{
  "activation": "swiglu",
  "norm_eps": 1e-05,
  "positions": "rope",
  "init_out_by_depth": true,
  "beta1": 0.95,
  "decay_fraction": 0.843
}
Each number is 50 + 10 x the weight over its row's rms, rounded and kept within 0 to 99. Layers, rows and columns count from 0. The size before them is the row's rms in percent of the matrix's.

# layer 3 MLP down (transposed), 192x64, rms 0.077, rows 55-62, columns 0-63
087:47 41 56 50 58 65 30 46 42 58 33 67 47 44 50 44 30 53 49 71 58 51 40 54 54 52 47 55 40 77 37 48 60 42 53 41 56 59 55 45 45 57 41 54 55 61 42 61 33 38 31 45 55 36 52 56 46 49 51 67 60 63 44 59
118:53 65 45 51 60 20 50 79 52 65 35 35 37 40 61 51 61 74 59 62 44 61 61 50 55 58 42 43 44 50 52 45 44 48 51 47 46 47 45 62 40 55 59 67 45 48 54 39 45 50 45 49 44 55 60 44 53 51 36 36 52 54 34 45
082:47 45 38 35 61 46 47 57 44 49 58 48 48 55 53 55 47 40 47 57 64 41 34 60 44 52 62 48 46 45 41 41 48 65 59 53 40 61 48 55 67 27 40 47 86 48 50 57 56 41 55 48 61 70 60 54 30 56 55 39 47 51 41 36
097:63 47 65 57 41 44 43 43 51 28 43 54 53 43 48 57 41 54 46 60 66 43 55 53 55 71 56 63 61 47 64 54 61 45 45 33 55 59 50 42 50 50 31 47 46 60 30 48 52 50 43 53 41 32 36 32 49 44 62 71 40 54 54 63
090:46 43 45 23 52 65 44 47 52 58 57 74 55 56 61 66 49 34 52 52 46 30 46 43 41 53 61 42 47 46 47 48 70 53 54 51 60 56 58 55 50 54 51 43 53 31 60 36 57 56 51 26 54 41 59 49 60 61 50 46 51 52 32 33
097:52 56 56 59 34 35 49 67 49 35 33 35 60 53 54 49 42 56 41 47 58 48 59 29 52 73 46 44 52 57 69 60 47 71 63 44 34 50 41 45 52 55 46 56 59 54 44 35 41 47 50 43 32 55 59 40 52 56 47 66 44 55 59 64
099:57 68 35 30 63 58 40 44 43 70 54 52 49 40 52 42 38 45 42 44 55 57 33 54 50 46 52 46 54 53 35 47 58 40 55 51 35 43 43 49 51 59 77 64 50 57 66 40 58 65 49 57 50 62 56 72 41 37 42 54 51 53 41 41
104:49 63 49 42 57 65 49 42 47 49 60 61 43 38 59 68 51 49 30 48 55 45 56 40 50 46 38 65 44 56 45 28 54 48 41 62 60 46 50 44 60 67 59 61 40 43 47 25 66 42 47 59 46 71 47 50 44 44 54 57 34 35 42 57
# layer 3 MLP gate, 192x64, rms 0.0872, rows 56-62, columns 0-63
113:37 45 44 43 59 58 43 61 54 57 76 36 48 67 48 44 47 54 40 50 60 66 46 50 45 49 71 43 47 37 33 49 56 24 27 56 39 52 47 43 61 45 60 54 44 46 54 57 54 47 44 67 56 46 33 53 51 67 52 38 54 56 46 47
085:52 38 31 57 63 58 42 48 39 58 44 56 61 40 42 42 48 40 55 66 39 35 47 28 32 45 66 50 64 54 49 50 54 38 47 59 69 45 62 51 48 64 69 40 54 58 44 45 55 63 46 44 38 57 42 52 49 38 56 56 53 39 66 65
094:40 43 56 61 63 72 53 45 42 59 61 54 46 58 34 45 68 40 55 45 44 38 34 60 63 48 36 38 42 54 32 51 51 57 63 64 60 60 48 51 54 53 57 49 42 60 39 45 49 55 51 43 41 75 45 52 56 41 41 24 61 44 55 49
099:52 58 34 55 62 48 50 46 35 71 50 44 38 35 47 60 57 61 55 60 51 45 24 43 36 53 41 54 60 48 43 65 64 56 40 43 61 55 69 59 66 49 37 53 48 46 38 44 61 47 64 33 39 53 47 40 48 38 58 47 39 60 51 58
111:44 41 35 54 61 62 63 51 60 54 57 54 44 51 33 28 71 43 44 44 42 47 43 43 54 39 68 45 48 59 39 47 55 48 49 45 59 63 51 70 51 46 57 50 47 43 55 54 52 51 57 40 50 51 27 53 66 56 37 29 65 35 51 38
093:50 60 42 55 65 74 40 40 38 53 29 66 39 48 49 50 49 45 31 53 62 60 58 55 65 47 45 41 44 43 27 46 37 55 50 48 49 43 51 53 41 49 64 57 33 69 51 41 71 41 48 54 42 67 53 53 40 45 45 44 58 57 54 43
097:50 42 54 43 31 46 55 41 43 41 58 62 45 38 38 54 49 60 70 61 58 39 45 39 62 57 37 56 48 47 66 47 69 57 57 37 60 50 43 37 58 49 51 67 46 44 56 41 30 43 40 27 49 48 45 58 70 50 51 49 58 68 46 49
# layer 3 MLP up, 192x64, rms 0.0787, rows 56-62, columns 0-63
120:48 42 69 48 39 67 46 45 54 38 66 66 47 65 28 43 47 29 34 65 50 42 41 51 52 40 50 60 57 56 43 47 62 48 46 44 49 50 50 49 67 37 31 48 50 41 44 66 44 51 62 50 59 39 35 54 45 59 60 58 45 53 69 49
086:44 63 54 42 58 47 41 50 51 43 47 65 53 63 56 48 47 45 34 55 50 47 61 61 68 57 55 45 28 46 39 42 61 66 46 42 46 64 42 57 69 31 45 63 49 48 64 56 50 48 48 57 51 56 59 55 38 56 32 45 28 51 44 26
088:62 46 64 62 51 62 52 64 41 53 50 59 61 51 43 61 74 52 54 32 54 39 48 63 62 59 46 51 39 56 53 47 42 41 74 50 50 54 35 45 50 41 45 43 56 61 43 47 45 53 41 62 40 49 57 28 46 22 51 42 42 48 55 65
095:34 48 66 55 37 53 60 53 53 55 54 47 74 44 48 43 16 64 46 43 62 48 60 66 47 45 50 62 44 58 49 44 39 63 46 48 49 37 47 52 43 66 55 40 47 49 65 46 39 52 48 63 32 46 49 63 44 66 47 41 56 52 40 46
094:47 54 49 55 49 54 60 55 59 39 50 48 50 47 45 35 53 46 29 56 42 54 45 35 75 56 73 52 59 54 63 57 58 50 53 37 43 57 52 66 60 64 67 41 58 47 46 57 44 57 64 43 49 36 32 31 61 44 41 31 48 36 58 51
101:32 46 56 56 48 31 60 48 50 53 58 55 43 59 57 45 62 59 57 35 59 49 56 38 35 58 45 39 37 42 56 59 54 53 37 53 64 67 55 41 50 65 29 35 45 36 49 47 57 44 53 38 59 43 39 53 67 74 59 39 43 47 56 40
103:41 72 48 45 58 55 51 49 59 42 49 43 50 47 44 52 43 50 31 39 46 50 40 51 46 55 38 64 44 59 55 48 41 55 50 50 44 52 37 54 57 65 78 50 29 45 53 48 61 58 68 43 39 65 38 48 40 41 57 66 24 39 60 50